python train.py --num_attention_heads=4 --intermediate_size=1536 --vocab_size=9770 --norm="rmsnorm" --norm_place="pre" --norm_eps=1e-05 --rope_theta=10000.0 --optimizer="adamw" --beta2=0.95 --max_grad_norm=0.5 --schedule="wsd" --batch_tokens=65536 --max_seq_len=384 --doc_mask=true --max_steps=12926
Each number is 128 + 32 x the weight over the matrix's rms, rounded and kept within 0 to 255. Layers, rows and columns count from 0. Numbers have three digits each.

# layer 5 MLP gate, 1536x512, rms 0.0394, rows 616-649, columns 320-383
109063112149132228105145149078106133126160108052110115135133107172104157163081106138091078081132057160190092098176137115129123108135108066111196160119091156141087132122096086158144138152150055
116127163121145167058118053150151099120133154141112130112158071117047186137109148116177126099082142142167165094112112090104053133146102122126146133165080057104113109113112137143150154140078136
173138208172134121146166172120175162134147116161100061130124075153156103129149086144142112125153148094104095163135117102149088109100149173168130068140170099113129082108084108185154129153108122
117080104187112200145105131060184085057096107120097114111131101161125180143104087139121150177145172169130145101136169115141177090136116187115143120167041108209110130167102104114129144119166155
132125096112113106143112162116131121165117145125131170143150140181131102107119084063111134131120110072125154112148113115133157117124091153149114109189100158095125152138113107108123126101126128
109155138159047088109130102167108171113164082175107219105120207188111111167178100104124113089080131118113083169105111139140088135188084110128118124103145133132073107097101152112114153093125094
116133123146125120147144112086129114171088135085116054108071136089183142108144038159142126110170122123114085166177118142162178058148115128098109145155156134055168108125091171105139116116124100
155110082148136115130146171114173062126153132099104167118147128128156106125157079153089133155135084177065135128152150127099135123184101129165164154128129124121128119141183143150142138139118117
123151128162204119147144140162190130102149110175128136144123106090094143135156099098116110102145120187158147092085138123072156112150131187099142130134184116094147180112130158103100075117126050
122092182128118126102145119125134101088184108084096179145161148105124163112143144162125141176140169123090110115079115141129129107071100171119166122127091170157116057134134150117160126122151145
165043116147081155086141118149109141148095101095093142107127112104123173158115138174103140126127088169113129121129145100079170111123155064149131143110158139183119141139124146127110120113126116
160068108173178105128106134157122112089123141081113088111160107102127122121055167135102089139149071159153104163124154155150108169124157127136153152146090103154046123090093115087164163124077135
097134045155193112129142125139147160145184117134175172110138128138082146194104187075178146141133039182139099154143152129132140102170093212163108156104124122114080151123129146115143124153138121
116106130117145070106163084161112073127156131111156118164109180125185151156115113177111118156160098072162130162108166105112122138119117160046134146110121132161175160125045160153105152136147065
137136121122116117135132157093047188084167203105145128084068114218096157165093092137093123102107159138136115153110110110142184135200063125130118120195181105128098091129075108137102122081179145
132080137134109091092096177054132173107153087136126129092132154096098142133128107191095107064123086152168119123137074139097129108119158151182106116191104078129103138106168077109146109119110111
105079145156139116184100081126135153100143117161173107128129148113115137166062115126200206106139126183125124103141135102120108141142131179158099135176104127104092110127165200176135137094140160
058171167112079198127164078133135112101159165156134113162051137091098166194189147112179141119111160105147172123144188128089054123148059155115105112125123117139143099129070104140088139163150109
114104144179132128164064178131131144086110113110134101082083099149106075134114143158135124201104140144042075144091109083123110108111033103112133109155198187122081136137110163082156135048129095
073106151155131121117189133199112107174144097141182098150157177088083122101119094134162135148132085189129153134142177114120138168112151179127127163131125122092136112021093166070106101067149133
145127168103096114113115092133125152076125126096144122087152081107103142128070141145156106155111159157162083105178141107183149099173147162157087144131169144157083182114140142131134129099156157
025142130130131119158213105131142163040127194112155128118123106080118218130128110069110138107129123091172129149127085132141126095124069119149158131163170154106091155194117192118155202168105066
134178154173182139066161172108114136138148084178118138135134107075101149235191073136121116142100123126137120174050105158094171076086125145119125080138152159125119096154129165157172162133123123
147141102170142136092160089141126220076135179146086162091141121115087125165155125109139162128151150103159166101143103073136126080111107103108150060123146056141124107131134133104055149103182160
170143147101120124118119119145150185114119150130177130098094169137120118114150104078158159166147091059120154142150171090071055127166111160100093076105147086152110028072141059088122092108074110
115164171117100132085157119151125149090117161047081151089176143085101120062087086103091152137152116152196130105074088131151137121125106155178152160148101173150095109112081161132134086136133171
163162129151156131171123098134170166153105115070153137153141130110122136111151120090110157120158090124119122116107158114147070122115141135129132153093218120109068169110129162137155124152114075
133136146073100139128092127163134156142128070078161134101168112136153084185125096160161090133085140117109124122094099164165146160140092090141162163176153143130135103109076105152153167120175189
110133178186147157112114078174089087108154113123136134144130088104150124148143156145156131080180053083107085154102187163121173120113093146153049112151168162177117144119123123141132131173071102
149098075129091130082115209106188121125137153094157130149133086149137147125157126167091132096121112100130122121166161168105135100117097144076107121145148115135135107120098145149057147100062111
106168106111118164053136122102116144166184077107124076059209151087155077199071151152108132129136141087112108152161155100131130121124108080151137138180103175104099127090140119136115116161175109
076109092186223115129154132100118233119124089093174143086087110169156164160140140137104135111103131064159151106167132192080141077195124105112136140182178099140111105153101190154093158133140129
057093102110194102106140113153140138117166075144207143128152110193061167153190176052097122153156129149093146121085183069128120089175105086062167212121108145148071149173154126094163120165156120
137121075174140139155084144143117110162093181133148173093162149140099103121148088102152101116158202118141124206126129121133138163151108104138057170135204159166125135168128165152179134119121130
# layer 5 MLP up, 1536x512, rms 0.0404, rows 616-648, columns 320-383
147105135121114092126138131136152171110089066084160140052157189065133171140135086113120089173155142106149142163127129142084075100124159139133162125158151126169167169164096187137142151167079056
096157124179144147130163115085114146138051119138071136175065066140134119069098145107145102094015072169108151112133140144139152166193080074115191177168089124148090134130087134180098123100180069
142144172135098089153158133089130147086122123170095135197125168171126138140136177126095155136126105092135139122147121136172096110115132121122173095166134124156131130105107094141184082154144023
110153140113161158160092128170109175142088142094126145115101137150158082111127077105158123130208180124161194138119150186156134030156094163140090147186138096154101119121101034123154100091135140
104117118135080104064104149148122143102111145135102119116133172108155122126146122115140101131123153099123101112120111123146148085123168115111180097149145128127125101146138142097142119148110095
066093084136093130101074116163136105102095155084103123134129090153095137130158139154121155199114132116138125187092170139135105140146108072071130154154071191096125101126145139177120127133102136
135144106143113102143118132114110122123133128124094104101184097161109125136071120122169123133061117127145168196074163147150111131160129066088150112098107120084088119097157141214135109109081188
139145116075157172150187160164131116161110077101116097154140102112136126122126116116143150197144127106157139097114215146153133191114121083158181080099109141127168158108127135134132150159163107
122154124130178051137145123115157100129083130084153115152131160094082062100078184118098173105158188190038082101134175079103182119121147161132153038123103092139133116139124147104126168160111133
133100112140149165075195159101124149130149125128170098087168121085148126072131109128171160181116143117139078130092118092109145120062096198130111139173127122117156119149134097074101135212096106
159135119144072172092140160109123118122110141136131163050134127082141107170126165154097190119149142068085177147111082174147153147089076157171064072122127150147150133153161096180191140138168118
160085182147215078121097143129137091089101112106091095150197128116182102135109129108117143143112113170127130140208101137171195102159090098101111129097206109119133092100130020138164159130137123
124157175103144139162085106167183144148095116157169100153104111122149162157033133143140077167104103116088115099172131188146114113165181103139201071110104118138110121132152158093114094147098140
163096068128112155134075180134143095109159142130090086130134099089142156107153215096106128073125141132135084174134126107159120157138173115149132133114105097140129111119178090104124070100089158
123187128110092090131108121082152124136134199127081122125121148090107090060159157092161126078077125174107114187128115101146083092153100118160182207122107090129133142108094116093103155137147207
080131090171159150067068226188160080144103155111144161128114093075132136135147142125150157140126126128102075089145142109042058129101107115184121132146109124148145166075090156141158137071056122
134175108138174135130152160158183110172137118151150138159083152149114151113143098167068117088084079079136061131115167148136098105122160143122157142054139180113087065073170136116098128168121130
071156191132145151109156086154127136148109121150138121058129218137184070148158120088095098136091177106172154110130116104156114096127126057122101186081128144157119142173142101146146104133117093
156192215076083137036152038050148132153160110110077068110123159075085113160156125114127089072153091144164153072135091123196081101143151145109110158116118131110114102136082136115174094135149128
117127116107097111161111154097178115091159116101141126128098138099151122115187151031151154114135133129107125141200113193159152123132132176158094222111143123155135140136107134109106103135130163
102139079153150137136158177124157133132189115136177142174167122139126109078132113117100145128158136103117197112152121160124143123020183147125124124148099069124106176079148095112110077113165112
124132142115086172090150113099201154107135066132104105094184143169179149154072205186062102182165118175140093110134142119159141126078155160093112147118129180147163131121176125180112110158108111
108126140180083125160204137140111084165149111116080117167110098159155119136147150109163127114142106168103157137181065109122137056150115222066168113132166140120144158088101141120104126039118048
096098118084083141092105133073149104148110140110165085081135149113121131068096123148126106153151094101109107165090115130127060068162171170099126187145167155160146111156167176143120156103073092
081099042144102136091133124102142097137087139131130091116133135170121110100097120132125045152151121140126168148092187156108056199025099145117135185127107092091098137086105164089106100187170127
151134166189168117116149128083152118135088139082177097133119141113109126129155121152098139097155123181073068187179107089133130184143029084158113142106137133177123142110131093094149153121112119
081108177106203118147162094135177162103097115169147159093107182157079036089081203137143105120124082062162079164131154141119047085108116170118112206140129147127090129108114051113192101097133064
135116151088154130139132153149112136146111104190133099107101133179047214120121111133188109101158173115135101111119140094086098173116157193119078107136090161076139092176106142185088109199131113
095143058140136152132113107142118107167116123132171129104109103088116133117120127101162108115188140125178138109080148112129128158154118084189142063154143177112162105142061088118112082100110176
127133148132153191117115150127087092076127112141194102138123126160130097160255152120180160135093148077161083165134141152090131136133138141113170110182206085170162117172113167110110082137168143
139104095156065213070154081126091073105173111096118069070190094067118079187085136216118122155127174100072151108149162130119153155172154101149162130150144118087114129133182126100103140197163151
102083110105133089191164136127156137170124180123074106194133144181084188130117083181112098130077143163130101103188079169142147118092084161184075102174095160073136103168141148133104085173156142
076126150120117111130141090126126128120161179123134228057134081223149098144121134119126159089077115121108175144044078127074106122226062136071178071162118172137134071139118118138124107183123139
# layer 5 MLP down (transposed), 1536x512, rms 0.037, rows 616-648, columns 320-383
183129104121161151089096133141082174113103116091182154138080135119105106127093166124124124116118060140173132155127092144114103173110130144072209132174157156047123149156134085144171138070194081
141118144127141137115133173140178067103153152107146104164131143140143041111089127174071102128150133120103126132162132150154130173140161125065087110112121147110155121116129065166074167149145181
089083167099174169105084075144101072091146092154121152115163118144096100121163164119159118135139113082102146137084115141115175059186085144111107134080120153087102181154181168143131153115133187
123119148181103107115110115130143146109080080155107124134098144096102112153084066181179121109156111097043155107124140082128135134128145115116156171104111137081093112187124163114091086164155162
153116062110173123209148082128128116110103094146118120154143084171135165137071144140084139108077100153104186152184133151141143121160098119084093181105100126102080140071170127153118161121155138
171096141100114171093172096144121131156147175117072111150113172129164166146081190151212181152156119136091100114146133121133129140125095174153153111128169102090127173182168110182127065156062113
116118110171131132126110100154136142146129137124159135157094129074167121121137053173145109168145106133117098113166125153140147092066082139142118122154159110141143155178134098085118128146165098
089115157135115131128073136120110143114115140144137183143111178070073141162164135139166060096113077151120124147111103138128125151140133146104084120155130117082074071097119145115098141117094122
096124138120142121123128124142123086110187118191113254093130061140151137110115127142137083089071109137084207158134130176146114091091078092111080169141118089153136060154138090122106105077149156
141194119133163097113085097137155143145163101071125123157098152128093107191145113088089151122150118076101129090138159127134174133194123087169161107127095172141223136140134154133156153053141131
149148106121111105169147135111206089099160122108158105129153170133105063152161162129138131121112179095124132118173178097130122143097185124115136136161126059149185124112119172056098139158092152
138108142123141158105154083110186092119090078151199080181126111190081144089141107080174070088194140112151098112118129110193135207155110096089199094131072114155121142180082092134132142164109083
103196146122170115181139085135164165071169136208125174148130148088085144116159178119089134087156145150119101163119082074111094152077110162171110146133128163141135181124123095111149152120144108
094186056118104154116170110182136170088078132124130194086125142173120136152135106136111154135146179094138174091122087135117104065099102149167111084127100132126106079158055149129157128134106143
152112136164128179200120095086138159137096118124182109075105112092111117185096099163122141124174128119084076110173051124101208152141103121121064082148096087054038134131125073144111158105124113
100162159148152066123142149101088112114128084163135183156162120122149098140078100151145078152160123116132139106075025161168169189121133076123109103142048127094057169106121114129111143135098149
068079084179086183174152137103131109113111066117166085135125163156145064111112124115196156127103121116102164132152162113116111112209120192101141103119126115107080127124156135106156135096109176
136094109136131170156094187101191091113093115145088072145132115226161115137093121162127126141119096111144135109129137167127124167117136135145158120160177127100141043070121145146103119150105160
101092094223067100192097146185241199113047064174177196082125116128169201160080166126137147196086148154113141095127104123159107062119092124162134136166133117125114126131128116123147130057186128
076114141133110130135173083165112116158078124104119148116095135124186087178071114122130151115118166078131124121118138130160068112148113113086153006174137155172222129146158061150116192136114118
141155141146143121178145094148075125090115096091113203087138135080123171174097104091106121137147121123151100138132065122135109101160109169147118076164174154141027178169102107130125164121107133
117119160128156078187147119154046085117150149089165189117095132075005154128155141137114105168182079148089137150128099152150169093067150072168116153115144087150096091098117142108131172202131159
136056134097150143130126110143143130147131154097087154163096070152135111111135071112109172096243167111158125118093147090148175161134116112168087091116116095082174182166101098151106120085171131
113121149181177133114127105105115145119131093175079114133163098147105152132110112117081111151115166123142095127136138154090197159117143146145127074138168082135075121127132119171118103155136154
130115140182132154108111112048108093162161150098096099118139095168148081132164133132135159121114094119162102049142085104152105122093159162110126156227173207110208171117109082198169121131048098
214130145139168122138102170148142156134119142145146123160142138202169097111129111101127151093081162017103165096183115152095042108104151123122146134186175125162255128159133130172172087110163188
068145095128104093115024069093102099137110058113059160165151069158139119131129106174148164105163119119072117135133122113106137123171142135105130135138149129177074122087117208103125158100157200
156103137161123081160130122129088149076072146098113210105171112083151082131124141123118161177078063111075136149124149158183212115137141142142172133112141078160092182089163178092158169112149123
163095152151139084128134102101076150139100133156074135142122157178136139126131138152117109133092156146139131162179122156125182081125186120078130101135104058114109144121167129141091138110180134
140135192134180120110121111167170106121119139101100177101124126107131168078083136128122068155156105170103187148131118082132126146165110116140142144117069136108000088091130097130173178130141145
136074112120175107121088143128137087143151108123143110137139093122152155111109140107134120086100148088080173161186089121115164184145109105079163091140163144146170023143111125146150154100149129
175174149135118130081163069087126094096098170077153100102176134171068066148190099149086127098143084088146112096164099116082121129092186167181097108138121151126191162097086116129119136095078074
140127105113092106151119098119105135141120160076105127099121199083130111126219075112135079131125131162122140110148150137042095080126173146133227195062116169143168167152116160119120150106087116